Weights of a small transformer language model: normalized queries and keys.
Each number is 50 + 12 x the weight over its row's rms, rounded and kept within 0 to 99. Layers, rows and columns count from 0. The size before them is the row's rms in percent of the matrix's.

# layer 4 MLP down (transposed), 1536x384, rms 0.0465, rows 480-552, columns 336-383
104:59 71 43 39 68 50 61 39 45 45 44 81 66 29 49 66 40 57 59 39 37 33 41 45 39 53 57 62 15 31 46 39 42 54 64 56 42 45 40 55 52 52 55 37 64 71 80 42
097:36 56 45 49 70 38 60 48 54 53 35 49 47 55 60 51 38 53 68 72 58 35 46 69 52 29 33 40 56 44 63 46 56 55 59 46 37 37 52 49 54 30 20 34 57 53 65 31
107:32 37 56 68 53 58 48 48 46 26 38 44 64 40 61 50 54 52 58 54 54 35 59 44 66 37 43 59 52 67 71 54 34 61 59 38 45 25 44 44 52 65 44 60 41 39 63 37
096:67 58 34 51 15 75 47 40 40 57 56 51 42 40 43 59 56 50 44 65 53 47 44 52 45 69 77 46 60 59 37 55 45 36 52 78 42 70 54 18 25 59 78 57 56 65 53 54
110:67 47 59 49 62 63 54 40 33 59 64 63 60 28 51 45 54 33 38 71 52 39 39 50 51 67 48 50 47 38 55 52 46 44 43 38 37 48 52 61 53 54 73 57 58 69 48 27
109:55 41 55 68 70 54 41 52 55 42 62 63 50 67 52 52 60 58 64 39 50 36 57 25 46 51 45 57 71 61 48 63 46 57 51 33 40 43 46 65 75 59 49 57 51 38 49 52
103:41 39 31 48 25 35 33 39 51 54 28 57 53 39 26 33 47 56 46 37 48 38 51 50 46 41 63 55 63 40 55 39 54 43 35 65 58 37 46 42 69 52 60 40 52 57 43 65
104:61 66 69 31 60 69 39 44 62 37 51 55 50 58 46 59 50 49 53 53 44 44 41 72 71 59 43 49 50 49 62 35 66 53 63 65 50 47 54 63 36 63 45 46 52 59 69 70
096:62 46 76 46 43 68 52 48 39 57 40 48 64 68 40 40 55 35 45 35 43 54 58 61 69 49 48 70 56 51 79 48 44 50 62 75 56 38 59 57 48 18 63 62 47 51 42 36
102:53 46 66 50 56 68 58 64 57 61 58 14 46 68 55 53 43 31 59 57 44 71 35 39 39 42 44 60 47 51 41 66 53 65 44 57 54 66 47 37 41 60 60 41 58 34 56 47
108:39 45 48 42 55 50 32 55 53 65 54 48 45 65 46 33 45 60 38 78 59 42 46 49 47 39 73 51 22 35 61 73 58 59 76 56 55 40 51 53 33 63 28 26 36 57 35 45
099:25 48 47 57 33 54 45 42 60 50 49 33 48 56 40 42 63 30 43 58 58 57 48 73 61 46 43 43 73 32 62 34 53 54 40 52 48 62 69 39 48 76 29 42 34 33 65 61
099:61 38 20 61 61 48 60 40 50 65 69 36 35 48 35 55 67 57 45 56 32 63 44 53 73 60 44 53 40 47 59 38 36 39 51 50 34 61 55 64 43 53 52 45 49 64 61 73
100:74 23 63 40 54 46 59 42 51 28 42 42 49 59 47 32 31 59 41 63 59 30 51 72 43 62 64 40 59 34 49 29 53 45 51 52 46 42 41 41 39 45 37 51 53 57 46 64
100:73 62 38 78 58 52 52 51 63 67 17 44 50 35 49 64 62 64 56 36 43 23 52 64 54 48 55 66 66 46 67 31 60 61 66 54 42 35 39 43 70 53 41 64 50 57 51 49
093:40 26 56 55 42 52 52 75 47 70 56 37 69 52 74 35 55 52 49 51 40 61 52 41 66 62 34 39 39 51 39 48 33 46 39 53 55 28 60 57 46 51 56 76 61 47 50 53
106:64 63 38 60 33 48 56 42 37 50 32 71 60 45 36 62 55 40 50 49 69 29 33 82 35 44 50 51 43 33 49 51 55 44 55 42 61 44 48 59 68 44 31 31 54 40 42 51
100:40 54 28 46 49 60 76 50 55 61 40 33 48 60 54 54 55 57 28 45 55 41 48 73 32 57 37 41 48 50 50 56 54 61 47 39 42 52 53 57 68 42 56 47 56 40 22 60
104:35 48 54 64 75 43 55 38 53 45 37 54 52 46 68 44 39 54 52 66 61 51 60 54 53 33 61 79 55 51 58 74 54 52 62 30 44 46 51 41 49 65 28 38 50 48 66 61
094:50 32 38 61 48 72 53 62 56 49 33 47 49 55 28 59 39 52 45 60 50 27 55 49 65 54 46 42 49 35 61 40 53 47 59 76 59 41 38 46 37 56 36 28 58 22 44 57
099:62 40 50 71 51 56 49 51 62 51 80 64 39 50 44 57 43 49 49 51 21 40 72 50 71 41 51 44 25 58 56 52 60 65 37 31 33 44 45 51 40 59 43 54 41 48 43 35
104:46 47 41 53 52 60 49 52 56 38 44 42 51 56 46 58 47 60 60 66 30 31 44 54 63 69 64 39 66 56 51 84 60 28 47 60 67 48 48 46 22 75 59 67 39 59 55 40
097:53 35 53 58 38 59 42 52 58 38 53 69 44 51 56 69 71 50 20 49 44 61 53 49 43 42 36 47 51 55 48 43 67 69 39 35 55 41 47 61 30 30 63 39 39 23 52 64
105:55 28 35 18 59 56 51 50 52 66 59 50 35 27 58 53 38 63 54 62 39 56 43 37 65 35 39 30 52 59 61 31 66 64 37 41 51 37 37 46 49 55 38 61 61 54 52 46
090:31 63 54 55 55 48 45 51 71 25 37 47 57 56 58 17 39 55 63 52 50 50 52 61 63 52 63 67 25 64 40 58 50 52 52 54 38 42 40 42 56 32 47 63 48 64 68 69
097:48 72 42 61 54 56 59 56 44 41 45 43 67 57 49 42 58 72 60 68 51 52 52 50 43 51 75 47 53 58 40 51 51 57 48 50 32 59 32 36 47 54 66 53 31 57 68 44
102:38 42 84 57 66 30 47 36 40 48 37 44 47 51 50 49 54 58 41 51 50 43 55 68 75 49 52 39 35 50 95 42 78 36 48 63 56 57 35 32 56 36 69 46 57 49 49 59
100:63 63 43 67 67 57 38 67 64 46 53 46 08 51 45 57 34 35 43 57 47 69 60 45 60 38 54 46 50 60 36 50 56 54 48 54 28 46 44 30 47 49 46 28 40 70 55 39
106:54 66 48 66 45 75 61 66 50 33 44 53 41 19 65 64 65 64 51 37 42 53 54 69 36 62 46 55 44 36 22 55 55 57 45 73 53 39 34 45 48 55 48 68 50 49 50 58
102:50 46 57 30 59 52 18 58 54 57 49 59 48 64 60 44 61 52 27 64 41 55 53 52 45 57 71 54 62 33 44 46 49 43 57 63 66 48 48 62 50 61 43 59 40 44 51 65
097:62 18 51 39 56 59 51 45 56 39 39 26 44 35 49 33 57 45 39 19 52 37 58 34 51 61 58 42 52 43 49 34 60 37 52 25 75 44 57 66 39 58 49 68 36 50 50 44
104:70 52 51 50 52 56 58 65 33 43 39 50 70 50 47 42 22 67 42 32 44 61 45 58 38 46 66 59 49 46 54 67 30 39 76 53 62 29 37 42 40 67 49 63 30 54 64 47
107:57 54 42 43 53 47 53 37 45 39 46 62 28 43 43 37 55 69 67 57 48 49 46 63 50 43 43 44 50 55 46 34 52 30 24 34 40 62 58 38 67 37 57 51 52 54 57 54
106:45 54 34 43 62 51 40 60 68 38 71 35 41 62 62 61 44 38 63 42 64 64 55 47 47 69 54 71 33 39 59 47 43 36 42 37 52 63 35 60 45 58 77 60 67 36 35 35
102:27 48 52 56 29 42 37 59 48 50 56 59 71 69 56 42 62 43 46 36 52 51 38 49 36 53 38 49 57 60 46 47 63 58 36 47 55 35 67 34 61 54 74 46 52 31 45 20
104:41 69 49 57 52 56 68 50 44 66 42 52 54 39 51 37 55 53 42 50 58 36 48 60 47 47 60 27 61 63 71 45 51 13 61 49 63 34 39 60 35 41 60 63 34 53 52 44
102:50 51 41 57 48 39 54 49 68 60 25 41 51 16 50 48 49 54 49 46 56 62 35 41 64 53 59 45 54 35 53 51 73 41 44 67 45 48 68 60 50 32 76 49 41 59 55 28
105:32 63 33 39 43 46 19 27 47 34 38 44 54 44 65 69 10 48 73 54 67 42 42 40 50 36 51 28 56 42 38 58 61 48 51 54 62 63 50 44 49 52 59 53 57 45 57 53
099:41 41 54 42 69 46 54 57 59 51 38 53 41 52 42 59 47 54 59 47 38 48 53 58 46 71 56 38 48 35 68 46 48 58 44 55 34 65 53 51 55 44 60 54 58 40 63 52
102:43 80 49 44 55 35 40 43 54 40 57 41 67 59 50 60 31 53 46 54 41 46 59 48 63 49 32 51 42 48 50 51 64 69 36 54 52 46 72 58 63 57 37 40 65 59 55 29
106:69 48 32 84 40 47 58 44 35 63 37 71 51 67 41 64 44 47 47 54 72 55 65 26 44 46 44 51 58 23 44 34 63 52 45 43 59 59 34 43 72 45 34 34 36 56 48 43
091:64 64 60 48 52 33 36 38 34 38 44 41 59 54 39 55 38 31 70 31 50 45 52 45 65 44 36 40 53 48 34 45 49 32 47 70 71 37 37 40 79 48 42 64 42 51 47 31
093:80 57 49 45 32 47 52 65 42 55 76 49 46 55 26 40 56 73 59 30 50 18 34 57 63 45 58 39 42 46 57 61 51 43 42 63 60 49 56 70 65 50 55 44 62 65 42 56
102:32 53 40 57 43 68 74 37 56 63 65 59 41 62 22 47 35 62 42 31 42 45 49 47 58 47 39 53 50 49 47 58 73 48 79 44 63 62 60 45 35 52 51 29 61 40 39 52
093:32 55 37 53 68 45 49 47 51 42 27 53 46 59 48 60 38 46 47 39 30 36 42 69 60 37 38 53 48 50 41 53 41 56 50 64 54 33 52 44 51 36 47 65 67 60 59 52
096:43 59 53 61 56 42 39 67 56 66 52 40 32 46 49 59 52 63 33 42 48 51 53 31 47 63 51 56 30 66 53 50 26 47 59 16 29 53 52 32 46 52 44 39 72 67 53 59
100:51 67 58 83 36 41 79 54 45 62 50 54 61 50 47 49 62 64 51 57 37 50 52 58 52 38 61 27 39 40 26 43 50 39 49 50 39 56 47 44 45 51 48 67 42 46 65 50
103:47 44 32 47 54 49 61 30 58 24 52 64 61 39 65 72 44 59 56 43 21 51 47 79 55 45 60 51 39 50 40 47 59 68 62 58 48 59 43 68 42 33 42 60 58 49 46 65
106:52 41 64 46 38 67 63 49 56 70 37 34 51 16 57 42 33 50 56 46 46 61 32 53 42 47 40 62 37 52 52 53 65 54 40 62 45 37 33 51 47 48 68 48 54 59 56 50
094:53 60 53 73 60 61 54 61 60 54 52 41 31 28 53 78 58 43 57 51 45 36 46 46 38 57 42 29 39 44 66 63 55 26 48 54 36 37 55 53 40 50 50 54 41 42 72 52
100:32 56 61 35 61 49 34 50 51 48 35 63 54 50 57 66 37 60 48 59 35 46 35 58 40 59 49 33 40 30 47 39 62 57 45 50 52 51 47 35 37 56 48 55 54 34 50 66
106:43 52 58 50 41 74 35 48 51 46 31 54 53 36 76 62 63 41 59 44 59 52 49 69 54 63 52 65 42 59 76 62 46 50 65 34 50 54 48 66 60 32 42 69 57 49 59 51
105:37 61 35 55 36 49 48 51 69 38 43 45 57 41 56 64 66 56 47 52 32 36 66 59 32 50 44 38 50 52 69 52 49 55 47 54 28 19 30 55 55 71 18 40 42 43 41 44
100:42 45 65 61 43 74 57 51 43 72 41 57 49 25 52 46 40 43 60 71 49 25 64 38 54 33 59 42 57 37 41 54 40 59 55 59 42 35 50 36 53 38 43 30 44 50 45 58
104:28 28 45 59 49 51 25 73 48 54 53 35 48 47 58 42 46 46 53 33 26 41 75 61 27 53 30 47 46 17 47 63 41 60 55 45 56 56 59 46 61 61 67 28 66 53 33 57
102:46 57 64 52 78 46 60 28 32 57 68 65 59 31 58 60 64 58 45 43 43 52 73 41 59 50 41 60 62 48 62 46 52 57 53 77 59 35 38 35 41 41 50 39 43 20 76 44
093:38 35 45 54 63 62 57 43 62 53 52 54 41 63 73 46 36 59 66 63 28 72 61 53 60 48 46 45 56 36 53 54 48 56 64 51 56 64 63 33 66 27 52 60 50 55 33 35
097:52 28 54 52 78 51 54 45 50 57 57 13 61 42 51 54 64 57 64 29 73 59 41 44 62 55 53 33 59 53 74 60 66 41 51 46 36 50 20 39 36 45 39 72 40 43 51 44
102:57 31 47 35 58 42 48 18 46 34 38 38 52 61 39 71 54 29 45 26 37 44 52 50 56 52 44 57 60 34 53 32 52 65 65 52 44 71 42 59 50 55 44 67 44 53 39 42
097:57 49 41 34 46 42 37 60 44 57 83 44 50 60 51 41 38 57 58 70 44 75 65 67 43 51 44 45 61 50 61 51 49 52 55 49 43 49 55 42 54 64 43 29 39 49 20 54
101:62 49 20 43 57 42 75 49 45 28 56 45 40 53 64 37 58 43 49 27 65 33 44 41 46 83 45 62 71 34 66 44 42 62 57 63 41 32 54 26 70 55 49 53 52 68 57 60
103:49 42 49 44 34 66 46 51 49 69 46 47 48 25 52 43 53 49 21 51 60 51 73 59 58 67 59 56 68 43 51 30 49 34 69 43 75 48 56 45 53 43 41 74 79 38 44 47
102:58 42 45 32 31 60 46 44 53 52 65 40 46 40 56 57 40 55 46 26 47 44 53 49 72 62 36 52 64 60 70 47 52 34 68 54 50 50 53 42 40 66 68 52 33 46 48 30
099:57 63 49 57 30 56 61 50 48 44 58 44 35 24 48 74 50 34 54 41 58 47 50 24 59 34 52 57 56 41 44 61 55 30 50 60 52 48 60 43 38 40 56 44 70 70 48 48
108:56 54 30 48 52 64 72 42 46 51 57 44 59 62 68 48 76 30 39 47 39 65 50 73 74 46 41 39 63 46 59 58 61 55 48 44 55 52 68 51 36 57 55 48 58 68 54 46
091:41 40 49 31 40 53 62 17 60 41 47 62 78 34 18 39 46 58 46 61 39 43 62 63 60 33 37 52 60 61 46 42 21 31 44 62 49 50 45 32 38 50 57 36 55 87 44 52
111:35 39 37 33 51 41 29 57 53 31 65 52 51 50 28 64 68 73 62 48 56 56 65 49 51 42 52 68 52 37 44 43 34 50 73 42 35 62 49 36 47 64 56 51 56 35 45 50
101:35 54 61 35 70 52 53 51 54 30 52 62 45 69 58 51 57 22 61 68 57 58 36 44 53 61 40 61 55 55 59 59 45 68 58 50 41 47 50 66 43 59 48 52 52 48 74 52
097:66 49 52 64 47 58 67 68 47 21 38 54 64 50 52 43 49 46 60 24 52 53 62 51 51 54 33 53 42 48 64 30 48 50 39 53 47 30 53 49 47 45 44 36 52 30 80 60
091:45 61 42 66 56 50 59 59 63 61 56 75 41 53 37 55 71 40 57 65 53 56 60 67 73 54 32 62 50 40 62 28 55 42 55 45 45 62 23 84 52 49 13 38 51 50 45 42
102:46 52 56 65 54 51 38 38 25 42 56 50 23 47 46 30 48 49 51 68 65 45 55 54 56 32 38 32 46 71 48 47 38 56 60 54 45 47 33 65 63 52 43 41 40 43 40 50
102:42 69 51 44 44 69 61 47 36 47 36 40 33 40 55 44 48 37 54 24 52 40 66 49 52 45 53 45 30 26 63 63 72 60 56 64 59 47 72 67 76 46 25 51 70 45 73 65
093:43 47 43 38 62 22 63 54 48 54 61 46 48 58 50 50 59 71 39 65 34 41 53 65 66 61 54 67 67 35 55 67 54 51 35 41 58 48 34 49 62 33 47 35 52 47 60 50
# layer 4 MLP up, 1536x384, rms 0.0658, rows 481-552, columns 336-383
100:65 55 57 45 43 63 35 58 58 53 48 57 64 50 55 57 38 51 48 33 46 59 63 32 52 77 36 59 34 48 59 48 52 48 53 46 57 50 52 39 43 42 48 52 56 48 41 42
102:40 45 49 52 46 56 54 47 71 59 62 42 48 47 34 50 57 60 47 54 53 57 57 28 48 28 47 62 51 58 52 56 36 56 40 37 43 43 58 43 37 33 60 46 54 41 44 55
096:56 51 56 42 41 49 37 60 42 71 46 46 42 27 39 51 62 55 60 49 56 38 47 37 35 47 65 35 52 59 41 30 62 48 26 47 39 51 51 44 41 51 46 45 50 43 71 69
114:44 60 34 55 57 40 55 34 56 43 40 39 30 45 39 62 45 63 57 46 51 73 54 62 38 38 45 62 48 43 56 44 56 47 35 79 41 50 51 45 66 58 43 51 53 52 47 59
107:37 38 52 36 53 70 61 69 65 45 45 49 60 48 39 33 58 45 53 55 53 55 52 70 46 32 37 61 64 61 67 56 50 50 44 44 66 73 77 49 44 48 56 48 45 43 40 46
102:79 78 40 36 46 55 45 70 57 54 51 26 58 60 47 68 52 49 38 56 44 45 52 36 47 41 77 58 49 52 66 52 64 53 29 45 32 48 51 39 50 44 42 46 43 54 26 37
102:44 40 46 61 58 55 44 56 50 67 47 58 50 43 45 54 44 57 46 49 67 43 64 61 65 63 42 69 42 81 68 49 41 39 22 59 58 62 45 35 70 49 44 48 59 35 31 66
102:38 43 67 43 76 63 48 59 79 40 45 58 57 43 43 69 44 39 39 38 38 60 50 62 61 48 44 48 70 49 51 30 47 50 40 54 73 33 46 44 60 40 35 36 49 72 77 67
102:53 41 53 52 44 41 18 49 82 49 62 49 69 70 36 47 86 51 54 21 40 55 61 58 49 34 56 47 79 39 42 32 45 28 31 48 31 39 54 43 59 48 45 48 54 44 39 45
106:23 61 56 74 59 70 39 40 29 86 61 47 54 42 54 25 55 41 66 60 38 66 44 57 51 49 59 73 38 58 44 36 40 31 54 55 45 29 69 57 38 44 47 43 46 78 39 44
098:51 81 77 17 44 56 34 65 51 49 53 49 46 41 47 60 57 49 73 67 51 37 64 20 24 35 37 44 40 48 47 65 60 65 56 66 56 70 48 54 30 60 56 61 50 56 53 54
100:33 62 81 48 43 75 58 41 57 74 52 52 51 43 37 54 51 35 37 50 37 55 37 38 51 52 84 49 63 58 42 32 53 69 38 31 55 36 44 59 70 51 55 48 51 64 68 57
099:49 52 73 61 50 57 57 41 53 62 63 26 70 52 64 55 52 69 59 70 57 42 60 31 69 54 32 67 52 49 67 47 26 58 55 37 47 42 42 45 45 16 39 54 28 48 53 57
101:48 39 58 51 66 38 47 45 26 41 43 54 42 67 78 24 48 48 55 49 40 51 61 65 52 58 45 51 57 68 58 42 43 45 53 66 45 69 50 42 64 57 25 43 65 70 74 62
088:42 48 40 61 55 63 49 45 66 75 44 64 62 49 53 51 54 47 40 48 37 61 68 41 63 39 58 70 80 42 52 40 56 50 54 39 44 77 66 47 53 59 31 46 43 43 58 56
108:54 57 46 71 61 49 37 47 59 72 74 28 72 47 56 33 45 73 34 52 37 59 33 51 59 53 32 39 52 50 28 62 54 51 45 34 55 70 59 60 55 40 62 45 44 55 63 29
101:55 54 61 48 37 39 35 77 62 45 53 55 35 41 38 59 48 62 48 48 40 49 55 54 51 37 36 62 83 42 50 37 54 40 33 64 45 54 27 79 78 62 71 58 38 50 51 56
105:22 46 52 66 60 47 69 38 59 66 29 45 58 58 53 27 39 44 63 77 48 64 43 52 56 56 46 42 43 68 56 56 44 51 44 37 41 59 48 67 54 41 46 52 41 76 70 55
091:51 30 68 40 54 66 57 48 58 67 62 60 45 43 58 79 52 50 53 47 52 58 45 26 56 64 48 46 60 46 69 52 53 48 34 41 50 59 69 61 23 41 47 49 52 31 56 52
099:63 30 47 58 45 62 36 59 34 45 35 55 57 53 53 38 56 46 57 49 43 39 46 73 60 48 49 35 59 67 54 50 26 53 61 58 57 77 51 42 57 60 54 35 45 53 50 63
103:55 52 54 50 55 51 51 52 53 57 39 57 68 50 47 75 50 59 47 42 40 49 71 54 52 60 28 61 33 59 72 50 69 39 36 50 23 55 82 48 50 26 63 31 38 54 29 34
093:44 41 46 61 35 58 45 36 54 37 55 42 42 42 64 27 56 51 50 54 49 52 59 46 31 60 28 44 45 54 53 67 62 76 69 61 52 71 48 65 60 55 44 60 56 42 43 61
106:23 38 49 57 58 68 37 38 73 47 50 36 64 53 42 58 32 50 33 50 39 39 60 75 65 52 72 58 63 51 46 46 49 68 42 49 41 34 26 43 41 48 47 41 53 47 59 47
091:57 43 58 50 49 86 57 51 40 61 58 39 39 34 62 48 50 44 46 38 44 70 57 44 30 46 37 52 58 55 38 41 64 50 69 56 44 81 15 72 58 39 41 51 30 50 44 36
098:50 39 38 65 40 51 37 78 67 46 37 49 59 31 50 75 57 51 47 57 56 43 40 37 59 45 51 47 41 72 53 45 33 62 25 40 46 59 65 57 67 41 60 44 43 63 34 72
101:66 48 52 63 56 51 63 28 57 54 45 59 49 51 48 27 41 40 46 61 54 52 51 26 37 56 65 38 19 54 52 62 56 53 42 51 47 37 55 74 60 47 47 56 38 51 51 76
103:50 57 59 28 51 65 36 37 42 50 59 64 72 50 62 30 37 50 51 44 34 41 43 45 45 49 59 41 55 38 36 37 55 33 54 43 48 56 36 57 66 45 43 56 38 70 52 52
104:41 53 74 49 40 42 37 45 36 64 62 55 50 43 31 68 27 30 65 70 63 60 60 77 60 46 57 68 31 69 60 57 50 45 49 49 56 65 68 71 73 49 53 38 53 79 53 63
102:47 70 57 20 44 40 41 47 32 42 44 26 42 42 44 52 38 58 70 49 69 62 39 18 56 42 62 65 64 71 54 13 47 27 47 45 36 47 45 56 44 51 52 47 36 73 46 39
092:39 55 54 39 48 66 44 46 55 67 49 57 46 72 46 64 81 66 56 65 36 67 61 63 43 73 36 60 55 42 36 59 27 53 51 51 24 52 60 56 43 47 37 28 49 53 69 56
102:53 34 53 48 52 69 67 43 47 50 36 35 76 58 57 38 41 46 62 58 59 53 57 54 44 67 55 49 41 53 75 51 44 37 55 56 36 53 59 65 29 45 30 59 36 31 50 37
108:29 61 62 51 36 64 65 48 34 45 43 51 56 43 23 40 64 47 43 72 36 51 65 55 46 58 62 56 67 43 42 34 27 58 43 71 53 42 26 47 66 33 37 50 63 63 49 60
102:51 59 65 29 65 37 41 44 42 23 68 38 54 37 65 45 41 41 49 40 67 67 53 37 54 56 67 39 48 55 43 58 57 63 37 69 50 67 39 45 43 59 42 51 61 59 59 47
099:68 40 20 25 53 61 56 52 51 40 37 48 58 49 60 14 63 55 60 42 55 69 34 37 66 55 60 57 53 60 65 30 47 68 59 51 52 67 45 45 32 43 45 40 54 49 34 78
104:45 50 22 48 77 82 29 41 39 78 60 58 63 45 56 36 65 47 55 52 45 64 62 55 48 42 47 52 54 47 47 53 65 36 80 55 58 26 47 40 54 44 53 56 67 46 40 39
102:44 53 50 45 66 44 52 51 62 51 52 57 65 49 63 48 42 43 67 54 38 53 39 76 49 41 76 55 63 64 51 55 19 41 37 45 40 49 41 63 33 53 44 49 58 61 55 66
103:42 49 54 39 71 58 50 51 48 35 37 42 56 39 67 54 47 37 51 44 44 37 50 62 56 50 40 56 50 78 41 58 55 51 43 51 59 47 22 59 60 65 50 52 66 48 49 51
095:70 38 62 58 29 50 55 40 20 54 47 44 57 42 52 41 42 46 56 55 63 64 52 37 63 57 44 52 53 52 48 42 76 57 60 49 55 50 33 64 53 48 42 35 43 45 58 63
103:50 26 48 60 39 70 59 52 56 62 45 52 60 35 41 58 64 50 53 64 30 74 39 50 40 52 37 42 43 34 23 73 64 50 49 34 67 53 50 29 41 52 49 50 32 39 61 53
102:46 78 56 42 52 50 42 49 44 36 57 38 70 44 35 26 42 62 57 49 47 57 54 46 57 56 54 51 46 77 26 76 74 41 54 63 45 38 51 55 47 29 45 45 51 46 74 28
093:30 45 26 66 67 33 33 30 41 61 48 52 67 44 55 40 61 53 66 42 20 63 72 67 46 67 53 65 53 57 52 37 55 50 38 39 57 56 51 62 68 46 50 38 49 49 37 63
096:31 53 50 24 40 50 47 51 36 51 44 46 50 46 51 54 64 51 52 63 52 60 48 69 44 43 52 44 40 61 48 63 51 42 49 46 38 78 55 35 46 52 39 44 42 61 48 28
105:38 55 66 44 37 51 34 37 57 67 52 55 48 42 41 73 32 54 40 45 37 63 41 47 54 46 71 30 53 63 62 47 61 58 39 52 48 56 62 30 54 26 54 39 43 38 42 63
092:51 53 16 56 68 61 38 32 61 43 43 43 56 54 65 68 39 64 52 55 47 40 32 40 67 52 54 82 43 59 33 36 49 62 61 65 31 54 46 55 39 56 46 51 15 59 34 46
095:41 45 75 21 58 71 52 36 47 44 51 39 62 41 52 57 30 44 51 60 53 36 48 29 24 62 54 35 26 58 32 39 68 50 41 48 59 62 54 29 46 38 20 32 65 54 54 37
099:48 52 34 52 32 50 45 48 40 66 67 61 35 34 38 47 54 52 57 48 55 61 52 48 48 40 44 65 56 30 70 54 43 48 63 61 60 48 31 51 67 58 44 54 46 38 32 62
105:38 38 46 31 27 74 36 45 58 58 39 43 60 47 64 54 31 48 43 48 31 41 64 33 54 48 52 35 52 53 68 46 64 27 45 63 53 39 41 51 47 34 49 48 50 46 39 63
107:46 49 56 10 50 38 40 69 70 56 53 54 54 43 38 65 41 71 38 64 58 60 68 43 42 39 34 46 63 47 45 38 49 55 34 75 39 49 58 72 60 20 40 49 60 53 65 34
092:43 37 48 05 46 80 72 40 31 53 36 56 44 64 47 57 37 47 67 66 36 46 53 47 70 45 43 50 60 45 44 45 52 57 51 59 39 33 43 61 41 44 54 38 39 39 40 53
100:53 42 54 42 46 44 45 44 50 58 43 58 70 43 61 34 34 59 52 28 43 81 41 28 67 61 38 31 62 44 69 42 51 53 48 45 52 50 40 22 67 57 49 57 46 63 65 55
103:62 47 43 64 58 42 41 59 73 64 53 48 56 41 44 45 65 41 87 55 42 55 40 48 51 38 40 58 48 62 64 52 50 44 63 52 34 58 33 52 66 47 57 49 63 60 28 60
103:64 58 64 57 55 58 63 49 60 58 53 46 52 42 46 58 33 58 58 63 30 55 62 62 61 66 66 42 51 93 46 46 35 50 63 50 53 29 52 49 67 42 52 44 48 59 54 37
096:58 31 25 50 49 44 48 55 50 42 63 46 38 58 34 46 68 37 52 55 51 53 47 48 58 47 39 50 55 26 53 43 54 59 38 44 35 45 55 43 66 25 58 32 26 47 70 67
107:50 64 38 34 59 48 38 52 27 72 50 33 43 43 61 53 61 49 50 42 43 45 31 59 51 37 49 33 52 50 51 53 69 49 37 37 51 43 38 23 63 56 58 48 53 34 52 67
101:36 35 78 47 61 58 45 40 55 60 43 37 55 37 43 56 42 63 36 54 46 78 57 39 50 58 31 67 66 51 72 57 30 67 46 46 36 77 59 40 64 54 30 34 68 59 45 59
090:56 54 51 48 41 49 41 36 19 43 58 56 77 49 66 55 59 47 33 42 64 50 43 57 48 43 42 49 52 52 65 57 53 49 43 49 52 55 64 40 59 42 46 56 64 60 58 43
097:44 24 65 51 38 43 35 69 50 65 63 47 45 50 13 51 64 71 51 39 41 40 33 34 40 53 66 41 40 37 38 51 56 47 35 57 49 70 47 55 26 59 48 41 48 51 54 69
102:46 60 66 51 40 58 30 35 48 48 75 38 38 33 51 51 43 43 43 36 64 50 23 51 44 59 51 72 41 45 51 60 49 64 36 40 51 50 44 43 57 63 57 35 50 53 63 57
100:54 41 48 52 62 52 72 57 25 62 30 51 61 41 56 66 60 49 45 48 29 39 78 38 20 71 52 70 46 59 36 45 43 64 45 67 33 34 55 61 68 60 51 21 34 49 43 56
101:42 81 79 29 17 50 51 47 51 38 35 32 39 55 29 47 62 47 27 50 39 49 47 36 37 68 65 46 61 61 63 35 30 28 34 67 55 32 48 53 65 33 49 33 52 43 42 58
099:32 45 51 23 40 38 30 56 41 50 47 34 91 55 33 49 55 51 47 51 42 51 60 57 32 57 53 38 52 46 48 37 63 64 49 56 74 44 52 51 48 42 49 57 59 48 50 34
104:50 46 52 41 49 65 47 50 41 46 62 53 54 45 29 50 42 54 52 47 43 33 62 23 42 73 29 27 51 68 43 47 53 37 57 59 62 18 63 76 61 46 43 49 45 54 49 61
098:54 55 56 59 60 54 47 45 46 46 36 51 59 31 53 43 44 64 56 53 41 57 25 47 58 66 41 67 41 49 55 60 51 51 33 61 27 52 30 51 47 57 59 47 59 56 59 47
107:59 41 47 58 46 50 32 56 54 44 81 24 28 45 62 49 41 53 46 66 49 45 27 61 43 30 68 40 48 46 67 39 68 53 58 60 62 39 48 47 79 51 61 35 39 60 50 43
093:53 27 61 54 52 47 37 57 49 40 54 44 65 46 45 36 60 56 38 29 59 55 36 46 62 31 25 52 62 50 63 30 47 55 51 27 45 46 52 63 58 58 43 58 52 47 66 33
103:50 39 66 58 63 75 60 59 30 50 57 35 51 40 43 51 55 37 83 45 42 52 32 37 44 60 62 61 64 51 42 45 64 60 42 55 30 64 57 54 40 41 42 34 47 46 54 55
102:43 32 63 51 44 86 28 49 62 48 29 53 53 30 63 48 60 46 38 46 32 63 49 43 43 55 42 65 68 43 50 43 47 75 49 50 47 22 54 50 57 60 50 55 60 42 42 48
098:30 31 65 14 70 49 60 41 58 56 51 47 68 54 46 55 25 50 46 55 48 56 59 49 38 83 62 47 58 40 62 59 37 63 46 66 25 36 41 73 69 44 59 49 58 53 57 54
095:38 40 56 60 35 47 35 22 23 31 63 50 56 40 64 45 51 45 47 50 55 51 74 38 35 71 53 48 44 61 33 58 41 75 37 46 57 44 56 66 55 45 51 52 48 45 61 67
095:31 38 53 70 64 62 50 49 54 53 24 51 53 50 62 51 53 53 50 42 68 39 41 35 44 48 49 34 50 66 61 51 76 53 57 51 38 31 49 57 47 48 41 36 34 54 61 50
103:39 53 39 45 38 51 43 47 59 40 40 49 41 54 49 58 50 44 62 40 52 36 57 45 51 54 77 42 34 42 51 44 56 57 32 54 25 54 53 41 71 48 51 31 46 33 31 59
092:51 42 76 55 21 66 36 47 47 64 27 45 30 34 51 59 47 54 44 60 52 44 32 59 53 39 74 45 57 47 56 30 33 57 49 47 63 46 64 34 42 56 37 48 49 32 38 55